Weights of a small GPT-style language model, trained from scratch on English Wikipedia.
Size: width 128, 4 heads of 32, MLP 320 SwiGLU, vocabulary 4096.
Each number is 500 + 40 x the weight over the matrix's rms, rounded and kept within 0 to 999. Layers, rows and columns count from 0. Numbers have three digits each.

# layer 6 MLP up, 320x128, rms 0.136, rows 247-283, columns 0-127
521508517547514438547463460452495473559550501503518511479494419467519490514535576527529533492462464506495519502443490519554569459532544456516520495477497505541510542491504494505507555484507488579532478477421523510570463530468461504523530513491532488496538497439497531510484472482487468575463455378562425505474422552555570443556498543508491591502515451426502488515559483504516577530520
494487470479463464545548445510516452438464535466495483535505512478449523426467473524485511470439581446518538547530550542495508486500447516492456521452537538497512616534451460467401420483490424523479598483475514410515494446527521471499541484489508537495485519543482483562505486516520557492522506521481517587474559457511414514473442495515412526510554488471533481472463518539499508506508
529494500541520521518529520491513511464492521489560573510519519456440467481509484507509545458508506442568505496469472433527554506487442547494446518524511472486523513493497469519559478515510483495506516531472465510497488502550520451531558461508423564590531454478459493459604519496493508506548556473442466481421469500533470500468453522503509474453483532525548509483484416555585383485462
479525477504547567447450497467513474480487544513502542507560463418467524448547466517486471533562515514507472529469485507483509489537506559537473486435490470517510465554434533539549402502532529501494553540438443512495568467497544517527432430480477526519473481556494528518481535559390451575516489546458451514490516402481528482484528485491465548512437522550590526544531489571541515511527
457493494486507571515505516481542438445522516527504481514456527429481522446536454471528555451443515539510557457503527535537533519554465488512504438470491487459476503552509400523523427488508556548453465480482510511508546507443479478546488500446490506486555537551508482454526561421474501495514444442501503474492546529444531441491499450485450468517491549468513483512492497465487533467487
503437480480574520516481553577441486531520422534570536551467447449525490484519460499561463437540458509456555460462446515495449481484603486466526473478534436461512443508552536506491455419504482532459489422545534483408497491511433472562548487502492515485502456505567478531499533494491466481508507513500485473514507439542433464442506505514559510511525526460489438448528480451536606531469
480480531450520496496541494498504456445490434548509553438523464508482552483520422498473500506576509452516589557502505496553526518540529522483506457459437522466533505466510399532563438418446542459475528534532518495499491503599515442490523566540457484472571520537533455496487474513442490511539543553488572483544458496540512512402527429428471487567523496502498489537514486512516501465546
493495497485454543530573407478527536482526551535494451505576484534466497500420489425470484482488461477469501452554517546477471512521504454425464499463531508477532438486453492486458485466519506510530481521486484486536570502498453511478468483474483491547526587495562472471530476573508523471498525535528492550517476496548506570550534494525582446522521463515534432482513511492466558542510
547544479442493525472455481523443543537519549522520502471546514418513527430464495438489465479503486532474470523580503541427464594461445480512499503460471492592605458477466568524519492535508452583513491514511444477523515485544530487546526439445459528525488522464497422481513483518470485498533534408540506467549468407538467532493471395531449490444523490525451518540409516494477507513508
485510521501424529512458524555517460508468547474524388463478538455510468539564467536469516491487453481529436487553447509545385525506407453494502481533506506418434492486434535541501480523554564483476493482490492505508493485488485555478545417532401525505508583510530443450579562406593518598502487471541495521504504578466438480478549431472470513503494505439462482452472463475481514480475
513515497449551551522506406511491559511558499542507506475478504470395544499587511434412455524498411478541470480507462418478572488468528478443515535525556509514538541544462531544513434470523456515512472472429577452472515529522499448503520488504506435425424468517533554538541503467475444524529459516610504578488532530457489439564520488459487458521530489519494525495540474543433551478489
501527450502481538503547517494472412466514526413481478512469425418482496500505454530450484546537488513494503419470598510549474551477547520522522484512516518498489561467514521493510431510404538490411511479525565504503489452480447484520470522480547484560431521570568491488505515554533508543557522476489523527504468526495542502479437437575517508457522545458532486486593582491522516512460
496502501433504495507426494535521493563609470539505549544557539531476579513479526526471511468535485471447555498553514539549575523500522531499542528489457452468516518574504542467486508471487561436563483485421538512485533552555465483534450565543513479494526500506517547469476434473521479529508489576440469450511450495485540550561515492505520448518525453521508495553457509456441476526590
501527558559500448534452567514486467471547497501518529532474444445489495590525501438583520510562506497486479487508444537473529534526464478531489554464554517523508556458496508549542534436472504496488513488556534494485546523505445511481432498557485552506546497510441501474434517435474464559470558554480562492479506490509536497524482504464520567527478457508453535521522498538510463467547
511410449470495555533503520475546490469484447524527530546514483491452604447548488546522440510551487516518502521499526546474531488483522459508445451486439492516465501450594560573515529465510489506657538517492515458538488421537474517502487499494537491502435467607516474540622488492517500454543509509540472491460511507491472470423511455541492544489520523506426496560561465408472443485527
410623510442574472515472427483629486481525542461530552426508530521492513368465547399505497548508559538395487506482487498528520514498565480494503503540488482468568534457437536544472536432486485497590478536519522511492556542546500462528446448514589467543452449548575447556485542553552461537463511494410588524498461535507423508459463509529532472550480466535496517517439572501572467511439
407518522529501455505485564494451504453514461520569537591553424489526487575506458495522456462505498519487405500554545522500466542536473574523469508396456536496462503501495507454542462510541492520525544477506472498461515572473535461455483531527534429533519525474487519496483518470512490463493538461432522500573510524471491458462540558510432554500541515443492463581567461514536486452526
537516459545456523460561497520521487504553465450503575518426515490488518508539485486542549524491507478487560480487516494526550551528491378469451499446554487529503570530403520525439515502514506486491424493540453462495479522568504491495474511590486455487492578514506465475510560440478460519534437580530519472512469435519591581480451510529366525502533552562507520497501462551528557489484
516522541495524493497506523489550451544510510528502513500505419496503501532479478440522477448445518501574546538549488422456510489544454485495494478562530535533596486521573471506496552402463508509443520511562448475569465510496455506561478513588552474333505514517473559571523476472533531488506486501495475438550481494479526498530539520374509456488545549502523491451498470491461535485548
500560495475545471519466487569517468559477505453476530552460554446500491487516530450506531471484528528449484545584446507468571472488486544505523491477477499515436510470564482471503500422500503517570521502521540534466550530546490470499462485460475458467548486551516548583468418471495534526426497431510466490510538471553535485505536563535528482484470468527503536556496497486467452516520
547452477423517439521497527451474517527510461527510552479506482540491501506472418496496511458514595525591506465465470507498421487539443538530486498413480546494509550541532487527567429497484508440458564545507476485496496448486537515488462450499534474499510497453500456523532501453546521500514467444468485481500502596487519563513439426500459451555480496568508485523525469489491452505497
519518516534495516491494527461471429514525498420512523501547543585504546449548531507453465515478424460540486492551507552463541519439571425532448400466520501532502475448481423503480561583496509468566527438421498528461426454462492471489513463458468463477457487501492469514529479447454542447484523534472563481523483493488444575521438442476478521486549531489484510535405520569517492405486
587484444487543513484485502547522427480527502485464525471550436498482488506542501472505487506433523454491525494469472593563397482433477486500419534509491468522576519529490471389618490413461479487527482427552529536473462533509506459530448484558514473518465506523551472559487501513525505543541518489520522444432514506482461560515405464495451492497578484428485519527505450523485491420538
562496472478528468479551501500497515550485435496465525506503420524568394493520554506514481542535575447449562531484486493471561525452487523485474437505417535505465579508536467523537502477591447487443562491551561461470469425539479454475396472435545410518521510537442508453494476536473448474449460486501455490462531442484493501410519546461478578538545431544538411509511514487528507479577
504395516519531555477488559553455524553483562463527436492474451571508550516538425493546581533472494441537427569631523511484533511469538516451458514432498539523538587498506481506485526530540569521473558459494557526550532504490427494498507547449442487487449508522517502522534513539541468469497527582510478480483489467541495548526529516457495474473545550510499475447472488464495499524500
461536465515460413464493541537535499434450485468551459574453480476518460444535487512473447547507455483542375479487498503443499492448521539491539440513569481549482590475471479525594513548546435561471463483438537487494535499509535538513469499475472537582512491502474513520456528491452475564416521485440536536480430526514504469537493513557491467524520524494467489549526473554612481514502
492477505434538413446495547484499525519458553575527514472517489526551501570552553498481482457498467449580475475459496534528441413497523526482511518486511461559502589544543525509489499469495505445490537492516583514457520514469557488480455502517548502524544519466407497539589531469535502554509571551549510524603465428463499555499491454484490485443540490500408549538510543430547515512549
473599548470494447505410447500474460510507564492524510540547516459496580500476501439484492546443580553513524466470408511465543446521505438526427538500498484516506572451502469489536418546493440493489521522557524449536498610521524545545464450479469396490559486485499511501503493472498518503466581518496504464479564478540571532465446543461494431523495443555535499506485551494550529523494
474476449540500504528525506482461507581499503489452494446483506489447534470511545493487544451486398501406500452504528437559493477458474461515446515420538520530529496536422482468477448563498514531540463506570468475456539521460465570532560527549507482529480483542553541541495580522486501486519534552492562562493522563551559556483426457529472459486515448515530574577509455541542468418498
539457533510574512525493450468522472464516571482428522528534525456483526472499527554465503521559455479438538513498619461450479470468532451484542540549433495431447536484540562478520480555556524543555482446466545504469573494479492454448506504462424424539470463553445527564509491549464542445476477515514557545420507580481520455537532527515460502452492483517473541446469489434512527548441
452540568511393537508485466393467559524486497403470512515540526536498453487520519454528520570520532533493467480509507484458491540519537474496413529467565515494486422516526422487486569405484478506539510528532510545466493502499494541584457495482475603538495530488525563491542505476450490518582564453482487532551544474455424515386519569528505516397522515558527411412437567460491539432466
483498468501511505492469507486465502478579500479458460532451513500586483520506487546514506509489466473558502473500532448484473418466522517513507483514472502504521475509569542528499534415474472502455528429463493427515411499462469434480476492440528408481583472491527507489478461528549510428480438474468406469494500459453508480464515509478508456596580480541492541510520504451475459538533
452518466530440529526485454494523528471509462452521459587444500490459475545544467603475523520487473490470454508511583491457526432480474458426456490394537507521487575527408486462577504551468474593445572498403556520483505469535501422538471513483500513500538537571486509540471530480472504417535479504500511514568573473573452523497451471522447470511484483456533489533456413480539488467532
420448495571449509528484523479485502484487451484554560462517532436485499562522506439562561508506496468438475521404465498481492510504489481557564489523499482491487468529437534562465547463558488590476535486527474530468435489496472484549395418419410504508507505449510476532541519464459525519540523467531481527442503494496501529510493528565469542536474465484493537436512564515472568506521
494503465477543443484509567503496565480525472474514500502442504453498448479477523509454451419507468495429550539568557504592505498479507542520510450429507494485491509470522619593468465458476527545533445526587540487539500546547451474505571518542513512554470460514532460501539561479484543505583477478503494524424525416592565451523477455463541517570423517534435508455538476415468521436433
539531425523589461481499469474512556488511558505480480527412532484525533561554514532515499482554531457582446473495428509513463494536470478590533533534521479541595557544499407495541438480537498510546474547510480526507465514501464468487512555526524486575488462488468524491484479430494472589511490490510517474484502554512492512475492414463491491529551515527506519550483443472489525565474
550533449567564481479486592457474504537490600436444536468528511481521587557428524477519474498460549481504527637499478485471509465419488460504531452433444488539512579586501444500499542470484519525510485438555451538566513494479507436467487511564518483484521486478471521530533469473551460466507476522517457460499523398519453475442446482473461529490582573511543547578535481443491462528506
# layer 6 MLP down (transposed), 320x128, rms 0.131, rows 247-282, columns 0-127
485456439520591488497462485491537450524460503526501473472501455478577483469552480474496433522413533442559513484494525584495453573500482502478497506525507456502538467530466494473603492578479526491505452501481451474531464480537550465520400527556503482530522503556493395487445437497519507517521496572481485545543448494443501563487429538457480458524484472556493487482467486483496541537568
470513479516401540564515503510498500478527508496463425499486590429460536435454497474530508498519521515516470505567499486495469504545542469474522476557514458387363492506500553457447494558553490526483528455508501603550524550527458509461527493531525458530515502492511503476465471483474519470442480489467498543549419499489511510509524446493496436567560598544502500499481463466488522548455
485514574459356552547488507498553524483506497551488516452463481457454446527478497494506430479536483556446533488518504467537455502564576517554518543496517498521495538467499546564552541511485472547513460449498492528613468541509516484521542496501592474462450487552528560514503490532472452490497547474500553501442523472528495522436484514518541475465445504493433519502485485459481453457485
496463518463483512454467511495468523496467504459505524480481525465436494459515483528488496528532449516573504477449485481480508492465464561496540483467564717471477526449450465477508509514505456523517443420548507539448503518516503521493525512511532466458564505465489508442563501465485473444504482523506568521514477548527464511527498463473546450498509522509514456488497469424508482512431
493502508455410512470510447562502552484489475536540516485490518504497473531503561485496477489535509523479545475467485546407510468500457519525513474520500540486529519479516489529515472578470548520551466572499450531436499484539532481462455495481461513478530526507523545542476468518527486461427581593488485461474482488470543565534463524518528484511578525469549519481516576528590482496511
471436413450479463553531459500583534457541474494455552535474527474533493537510529542509510522529492497528473501502528544515500541440575506470481513470474525514431574474530506490547479642449505496512475512506563492475537512442548529506523485454460530465459537611458538451470495520473459525500444465457473486562522555486553471539544552495495529460500510528541533557499474562505562577560
448594507422533561436484448470461476524513494541559518472550476451473463470424501519509550462499548545461417452500602497480500528444474495506490495503572567534420448540431518455528501513510500521498535532496482542468519473460536527462528532499489531552505504531481463496468462491527554434580509529581466477492433534560525507500483516503476437528494450523478512532480489542508506541469
488465512459417448513456502442559546478479412513474452523450485420471527505452542460468543522465540500481523477473480508527539489517497563535525439563471532517489514509513477481519459479490533501488483482469492485541591439455512451522469481447537513534514474523552510508478536473472494521474405513516476537545620467556515531542484542508499471449446548520509486446483527544470529482568
508513572480430496481519501543402493524457444514478456472527416500479543433518487487552517526453501473599558424554477547474542540406455496542495516539472562483544561506496509458527482491508435511525486497477511530562523491578526504541552480520563513479500513530430477473414459503481455519500549507553501472396452481438498486467507594460512496559470532472508430540494570434520533569505
482507519493616446459526501463483470466555528557536493428557485534508451494497536526455565540527418489508474518483464477481531472407502453517548449461524413494420545473481522473479553466550528579506460453552503551545419516533472587502440533496571552510519511505532528522484463491479572496504441497508478470511526525558581425493541432491477514491451509463452543546534525439432480411524
528555516549506490519459478474511427485438466490520451511577455461458460490516557424451409565539459543476537495521565473486498494532479489480504441541506425529538515509482511519437532535414533494516490478530512491495434484493525384551524502521465502482571479454459534557520516538416450508559481526490420552441451512547545484441425483504514517466464574556478430519458517426533520455501
521577479457453471517514507454527521522498446498490469520542427519551530476522502534509489479487537477532562443477491435514439502521479536484472390539526460438432488434510496491496473434491469519434466568467570483487458489568487531525495479508505461540424544536521515439537523528554529471521549452470451521484535573524500512581463434582575492520524558499547509514499482450478500477402
482482453517458555472470505457557561610507542503505486557529555452550470405463590510447503485473511492559572509510508484496506457569530534490505494475444447509473496537455524485491524529489489494536504520527524473513491553541455555533469531451538517464526504458535487454525477503577409478511482520514478569545461489485454437493514531473514428518511417499537521502521544464411520530551
492516533510464482543484449506519507534470465522493494487482473512512514465440499523526483559481455476508505519534533462498524430478496469453497505512510346457470535514475543475508581567527475479449584466488528497486452509564575489464526518498536553478500499508501539498560485464465532527495502512510505468471448507426444479530522479448506464562509516528500456543459482497500478485524
548554457427500537570451498497551459505560514553489452472440535469516401503494482432523566513619499448592463504465481477443504393496548495521475495511533538533553459487516485482459534545483542487557491462487551440503489541504509590498510550453445531481464419476525555498512535543415445467486551471522468532537488592523462471499476536532495570523523572470498470523468530441471457556516
481547530496480492518461508515603511410565479519527511498537527493494480535524519463530514517557530596453522534506489475482502558505522498536474487496556607516559477518491522477404463408438476553490428500481445439454557453580483459568481450505584495491533409498507434523461523510458405530541544437507497460504473488457458487468455543508522438549490465475522444501438558464560521484457
424516482450462498458511516447485543438473509581461469536439497536452512414509522412463461462514534472513552475493553466520464550463491494508461522474479487513492437445450525477509410494476516454558524511475470519503476458373526495472531480438449470508529506549457435556549496554490530446498537520538497460503531520440489512433444456456429516525453566459463511566514511504519482493558
508461497478533517514397504486519460490544509458472512546464538543509554471457583482565512505542460540480530492487465448455562450511547527453518495533497590516452480542510479487528497503522470458503492490568512576576497501525481584480516561449444502640482487442510498540592491527457495539454492463580431502490597488570522472440551498551457476474550426542527462461526504516528495511463
456510457551370480546475449533459449497442493567525510489500495480553362531494495502489514499523514469531492493423445497425487454470515444475512522469507526512515495459525488558513473532487468478496576494483462509622511493525464542472527470539480509519484466482470420517444486441523566549401491479503520577488572549534483510457436526520472533595504555458484551467586474472487442494530
476516476434495501568553511474465557529500530556477472508527499541540516518443481509494501488485501460506487490514543411520445473460526495499482458449463578477524509519571449469457503469549501465484503478522458445493512429508499489485511501523514539497407481509560464508622564490467473499472463485557488495477449526465448430479441465504494471523553473462536522456483530476531518466515
456507444522423519556485440463475497519488494488510515491479491502514420415521501452511434526485573489451519515475482447514524539521523518499491445515513414513490490498567466490454531465520538515500515488487525444476422512494514543511533498547478451488483446515586513520460551512421541501485531422462492434500598547463454474420479564483520567494558509498489505490495554470456553424493
446525502542531530466548554478476489547455591472506497498460507416526520495517474531524496536580460507534462470508570438517506508477498434527537468474461516534589537535432511514530524537516492489410565455482520523499436530518572510617532488504504545590468453506504498523553505563494543507456516545440468537566502496512535501434450596425497462455540432525487558485466491471492523450520
540575546505419556538453478508394563476532467511492587509499405524540555485468439507507527498525509542503500491489548442517490547514535430511483490547490388502470492456492508544562500446492568504502542543471504541530491486574511452457506441469466452446418492538500485468450491474456426551532578482489542486500497440411516539486497583435471523507455524463546536475491488562495506476448
564589483476486445538536607499517511519474461444541517477515498544477469486456544533529517528475583550508542578521425500492506483555451520448443536489441414470468522483473511517549452484563526485495490522483599578473502533479428487506506505505491510489494458445459529517430506560473469444506569450481439453516458428551513416438530583504492480522490544480475475422543565554583549498575
576495491554474499489500495483503501536524501512535512572557568504492484386521525530487454494520515470447495471482501436446456488446481453509446479512525446494451526445511483490537496465449470488522492457448534478588505509473542505554477531559453507499626475433408575496533478528508612543462509477501461469524462527487490513538564433432536425505519516473546469596480461557471538521516
510489503455507464485502534524481481432452524571555511479531514419516516466585484597509549484436483543537445541530474551535571529444564526482458522488458484480447560448427523463527480522583471499465502476470521503413454500478524467446469526544484540453547490538494543494410489509430446512446504460527407488435469483517528517476561571470516436536473516448544488469546513493515508493500
537498509466498570445507539447534568494539526535501538523491442491556486454540492546476461489454440481495469573554447485439472558514556513553438461557456620479501421431520497536472411557452504543491430513523512575515508546570522523459486477492525501516495504463464538483499457474511535434487423466499572527470506504464551516532493511524474492492472599472524544528492462553514481515449
543473504530437464485515495515445465440487512553511444489474457554576472500504540532495589518540475537541422547518547518518500484539529497517451431552475592454491479500471554496556488512468516468490562526525513559466489517512555473488502511521542513437546435415507568458477457445517464511527525472558592504552551510472576495478495452554528508491471462479523511546512552539492435481479
485505472513441528507505505513491494455423450497438555537463487461492492502481460479427454515471479503497479482581535563568539475449454487427457464507504488495516505430452478496465527551539514490454540484504475517462514555471597474512521419574492483549441555531473509476523459458499512511454512547512462537368394484534429590505488532497548508484520534529504440496505488538524568490524
498565558581435521511511454512585498494479529526510496492482636480552476480434462552453556502565453535461520498523462508477530515451514439519494538505505541425526505482502503550518457449466462511544482437506454492402454437516466523450503480523532481489515503463426514491508459477475484504502512477544523462561523488523479525514439536433538496482501530451482556450411500510507500404518
529491467499700449479488492514542436534493499501501499449438523472498498484473492575462499465487473480516513497504482478534527537440479524491536565500520331487525513470461512511537448509458482497461501542479415522581426500516490522494532507517490521544541545516535424516513517493516529463437505530492542484522404502513553474514435464488527421537514516499534470534531458521479501546545
516512441517610526476507497441576483538550527469509576501530534489540488547473540481472514458476498528444475473461500498515536471485507569484547467477562479519487476491496493543486523564516477458420462516517504484511575467428537486521565502536587558499552499476507486511503564469457548480490534497518526537546506457444555459546434478488504527504492459501476535510457457503398524440497
532469533419562538535518545482523541535508582467495499566556460498519537467534486665531506509495540511560490507545525478541555551414541514516452407485427493512444514461476457462464529515516531658512494512481510442465522539433505504562491514526473516539485499543469506542529526516470545490518447420455562517490495424508493485491499543508477531459456538389490585508481470522509484403502
494439504511535529482499505525481483530542489496462498573479518511455445496528558414472523523514510520423482538481525439498458511525495502507521498505465494525501492542451463551525483471494504509541558533468567488524555483442497622475444539502474519512561574417486449494502523530464528532495400452519450521502450560479499583511525421526430523426555500545512492478425541526510476464526
413497509548354503468477514457459520490420511577540520460485512426551513543401486495488507456443544488483580498565529548486487585605459538475493508567521467486482490482446459423500561516513521526508416549508520538481526486519481469476445517465548507488603416521487485505478524485528524466484481483501469428482446501488541430522573495510478510550478555508485530407492517512537480429474
487465525545572527515513468488475446569535522572501490545517439517455560504507524509478520514491494565474464515487477494543476521521552432446461514569453674601481538491496556548486550464503535468466479516477562466462557462486501466493498465483485480496520587458511484505462463498509488515520503461462516490489565513478496538523551542502459460443453479486554521480488533482480553466543
# layer 6 MLP gate, 320x128, rms 0.146, rows 248-283, columns 0-127
528494455479509504491493488502495485499472536533519491551491533491426468513496546526497489429491498472501509462557483456492473543573600469538510538503488489558356488542497465546468527474509493525437489464524489544471437487561466486482474476456513467451561544476540534439491434476482540552444474513528442452503501483511480470565482398512472469439518454524527430466527533474459551543467
488525529485476550548601468554467495531571457491503430557510506482472499480449489498583472489502483521534492503477513439542519491514490492604563508487425481520410419427510527541475521528496471516521480507557468457573529557509545529509418474476449514527537531510457483493484477478479479487479455473528416448476438503471497540547536474474533461523588464496481481480428516448484469440472
465476496470460496511532517493475537454503491514489485502542594506500495557459490498496418495487462472484498433522522491514480480504511534502511522477541477535400457529497490486469489590463487509506557540502533527428443567470425420460563520571523517495497496434589523459457557473548509495507475430409456535533528545482487527509481524514418477494507454465489507449520471542430555531579
487558528546564498503476487510515500510478505471484505502488535507493532515563442527548501459473448451500483510542507475502508496453474504414514520485477480500527513469505544509509467463469506515556503479495564496526477546491489542460587546469489425546543466507444471515483493508522479534504471542505486519463460469482488488556498586513482437553468534574489536475500515490430446518513
471512463442479480512512474533507514535519521533508486527513587553494537468459499539508530492561538445554553563445473511482545463556530492579541496553467527503451475562425489525487508558533502455452470453547497579555471487536485500500477439487469458515444517518562453532530510483539477514438459500549468446488507516478491443406456483505480488528517512530533493404417508497483497449442
526464468499452537516432556538499522492574473527512575483532456482515388442557461464511508514517528459469470412517496482531445462482517469470535482527535494557496452562546472446454524573523433503495507529424442521463457465546554480486496539440477552561477586436505473514454474480547554533502517470513485477501483531553488489487457554523480465525506492493466514469484509489528477548455
527568445528503431427460539502400512491466531459508525537499464501452499485534424508564546460504508511465534499511476525550432469501514515505505525502529552425507481431561436572499588483520528473490505507485617513491503474537497488437489536511506495576496503527536562503533524483514566551519482455500526504517517462511505555481436491509507462552529541480488509515439511512513553472541
494449597453477543456524542464530582551577480433476545493499516478539490511532504515489556535568537489481574490467544501422542505534468503517493546515458514574496485473536491646483533490478535470515521498497569546496516458480504448514435480479450525528454458504534575518542529433478563493595522547423500496507493531476468563403520549535472576539579527489544486453463482469497607509554
493511533501450487464535531558433491518490460449460476523491556559515532516484537530585500492450458478455447489481481484470488561551512454543522560471500522537460445525503559559436473478485492459453515552475465418554505505413462531503441533452550503544483482449482559432550568532549482478521464496540455503525477475428513558412491439499534486444524519478508594480392422492536495556495
461560548361418540502544540534487561566513469478541523564541497535501503386499437525528454611480518481489522515434547466424462464503503553455480572517449535488534515444545469515517485432500454504481536455507500534560536506500543403509587504568481484523468551491514479458542601524544586520570504559561483512520513492483487510496546516529465481492509474491506384502513503551448604502487
512436441487506512469532482472474501463491550417523506534456465495423491543545434518560486514437469428495496583512473457524490502507581500469501493463469535657440527567482444538536541440527529457559532453500509472548470561476492513525491476502471511466500517488554550518506515481495543409482517525472499508544491479515540492459484476505442543555522414492527539517525473536496500485443
493473486484513526474470521463461576575455475494506531538556497486530476445555448537492509530572497535532609523425449497542537481481504510479418420464434501527486465522575460489505471453458446455498546499467472444464508513552483543539546574434441501501450555473458452514488486502519485519508513503525477474485479497479482507447552497532416480471535415496548541559506518507485515523458
522551480510501535507564550522499499437508492520517507514506515491497546535462561495504524459512533498530462491472530481513455412493477557536544579491440490513518485517512452491525540473469500503546447549530463543504509475477532552505519439538511497520481489439541562490532457464463457458472491578486487476443436497478488509469434451525541473500519454484548534498481421511497450495435
559490472396422517508454421568474505468491421541551461482444484541449416457407545503515485490516469520574562474482500452561477420518546440465421434524490524582478485503564494560477503494520511517480433439531506531487503482535503482533427531525484522523431504509527601526536553499491470443453480509464459518454498481518493574467517446539425551467492473486466547450500444504518491464459
555492451433466513471522497502402489490509537436487501454477513503441435449501508482489549511498467459447512460497479478500498424532488512488459498507539516490517536469498547570461483509479456496525544504512558575550496554534526591443460480447531493478445533490578512533570503442535524436481448502494456516532507500547524574527542462516538448500540548557476573539473525561533508499466
478537541536479466455463527539477587463528479367467498515437523529501442495564469503557533530483507471556496551474451490503446473566489486550519473442573526508440517479508505499377501570562461491513487437590471492511465505461604477513476551505507550542484501480489513471546558562518524506505505493471424516575434546506530543510518537559536470486509476440461538514415535493487483535522
514423449489397562508467498555514536454474472501416456554566545511520451438501506516494455477493533532473541521467580429434511538547534487517493484479440512460395469505475557452432444468497436556493522510524489496498501488508509475516492486454453498527463501494481529490563448480478562503439505548498496506524473536556494522460434530511490502434555467480560459490512533558514481493501
478466536467549467524573569550486548507504510485494436503484467536495495464524463491536452464482550493495581529464549515494493552497457515445462492417558575490491462507469446527477557569522539537514557538464478553591510516492523551483499586470474551550495528543553498543540581526522449524524530523459472533532463544497426530541476468548500492519455437519536502542524531515452528497517
468474496501469470550521498394496546470443502483496557513538526494472525447479474471423538526471496521528418478412504464508472444555468511429506456485534500480529492567507484495435511467545520513488503475503522501511487438512490516522464480569532463489455449529555509531536561434504448495495445477451538516495469503500507524559469477463490464495495509532470483508481488485460547500461
510500425518523514511436559476456517489553491454484481501495472460505541546490515417558500508585515432488498517483425487597513539562409536515549470505539529498531464533510494524452542432479535519528502532482538507532435441491463560524497550469458543483454540505469528446464598505515484520513454538460464497519453510461421492515524478565481415477457551515489499544494504482449529442580
489475440415411515448450607485463564545513511539491485455474523569465474546573509510528435495604502421460565495513497483468522529537461509493544498551582554507476516554465469496529515471467515436447518529523497528524527579504411551492467523483464529493500545447447507520517537459509478527500562492529553541550470496526469547609489558487448453539570493549534462493522352539504392493529
496434544496491413567526466505444545510496451474448564508422489510485431546469462479521456428516494406528483487491469517526528446522454503499416500530451511575504498504479470578506522462494549499422512530480554457500455514432461536423480525455435541530477522437590580534531555410518536446466554495507490536485511430549494582461467457459514455458505516504506567436506468498543527515480
543506480435467522525495484504436461523553491474475466523438445440460520532524469547507507519494519403471610462504507516458486467488414552475406492510566515570437491507523522512461426509557496451435518533426525460516531518534563518486414510505442495557459581526543521531487583554496493492554521553503525434480528464542417555447463475557522529428567507487558509492465454505547462485528
527463533508430445489498486490425602531443441419403499560448561540482477483525477472458462500556439479499455527521448589467527525543507531465521542577517529537551430462473508498466494494540484500411477470457472536526465518540547558498563575518523514509525559492491615491521490476485496583469467490478513598530453464433565549491489525511485525531509522575542438504460463507481471496510
599483425567508454507537534488432501512483456505476433492530551506441537493479489447515519466466498504548541471531524545519405536534460475390499449428573546479411442534492543493467432514547483515531540599512509509503463532457508593450397486443505487507425546395548505527474541486490463462521489510563433537576497548557545585450449577483475542445501519510498531484525545571564546521411
583468490419433506449576533563498546549527503478521494483558507507527481509483437564471499553481487500505453513488486554453493529551463500539552569514403482550448462461473469541485508527460442407516502493523486555480452445471475506433481444519506489566450544486544543398486519486496509464455375515527451498500508487525437547469533502579511510497523471439547458478515552494499541507533
491443519483508439473479544473471575522519480539502488492482545538531462540530451492536537483515519462451548565553547486483485495532493519520516453436510547481485481548492483566519511535560504540469494523518503512459462450480487504439529507499458496511536553482496545430457571452539495401447526536480534515531509492539460471537492543498521562432477553480406449409474597574496546444541
465554468518407439445519510572511487532481499520520430571462517566627463532435500461533521505464429483563566524498511478537485531519434457504527450454467535562468450448551508482493546429522434425457487470516465496499397521539530514518490484511483534513506518452545502490572486512516516466430530539461423535507471427499361508488484518479452498464516533491555498535466447504486508416517
472518463530455478524451499509476472492507476505475492469499472472472484497496510543517492578532532495541538474476493469514497472521541572559579493479410552557418570535449501462483444547547447572487549534488516534521476436544461556463533529479394512485408476496435513534503438552511533534569462460467503467513466566564523476482477568487541498485550493411507559523519540458504437457501
501531527425382501460458491431475559493413533560474465533509531528439499561487531472450441475490491480517462455528513580436533500551540528559506493411462502547400546459477482488480485439498533503516466529464530515527480473456481511458510489489475532557510523407543539478471473513502522486533489495471432537537503443531476524486520545534526500485516551494432494516545506543455465515494
559462536464489544477558476503495471498455542547492525509557445525565468582518479415486551532476506514467537488411525530518396433477452502462517466525495508496492526446557435497575501528514515434491519486511522496513441461499504446467481507529530557497522497434497465518522521457511548511475498490527525473556458439448533400548499556556528458504537485463509489534490445488488512475524
532478522467475489434490517432466464510591472557455551528495470548522496496496528498491487544457529527542507491534495497487497491550377561470413429490482620515504531433544474535471504456476517460514485485517468500528539449535522593530504471462500565478440556507484543591459527526493506485481455519517448440530514506504420511537505584590400592444554467501463509559493551530491504495543
522474476509463497480478501528528525433476499519457483494538462538461462521480532528516472516486459458554537466395447448457482471518518495506463451532530540459465428516542513486436502533469547423553541467546529515509537529432547509500500500505531459521449535512529520515428471502595521502454498474538551466485482480514452523523473511485532469491521498508478517498441513511537551489491
523475447494465495514561502499488459484540492482485462596437555498554498490458534458498512527512505477460561501536538481491546561525456515543438504487527522533510455476546523538459551470498505481497523451392463512481452576431467497471449505431487466503522531434560518530571477426491618394443457532501478467542564516512436542458473483453488462458529515492499527465496531521440482453434
467404537450485474470503507486500493506427491475478494487470511588423528520480458499499470521569444506518517510541519522488475473490457503488448519525510494507402434456504500519426581463535550455456530526477484434534503570531474513509515470480467540515486479538454491550490472481537484436466447505456531531484512510517528510453554548552466455537512487484487536517547480442487506438500
501545505480470431434455503529498521448544525436512462559526580522517542509546536466462492517547527520479498524477494477517461573547506580602515486452534554502420466490462509410439524460393521465518576585463483490542485508482557541528454549477475494531479554496467540515519523441526499507467464536509463477610445540474455570523463481503530429431462576533494510531465518552505487500539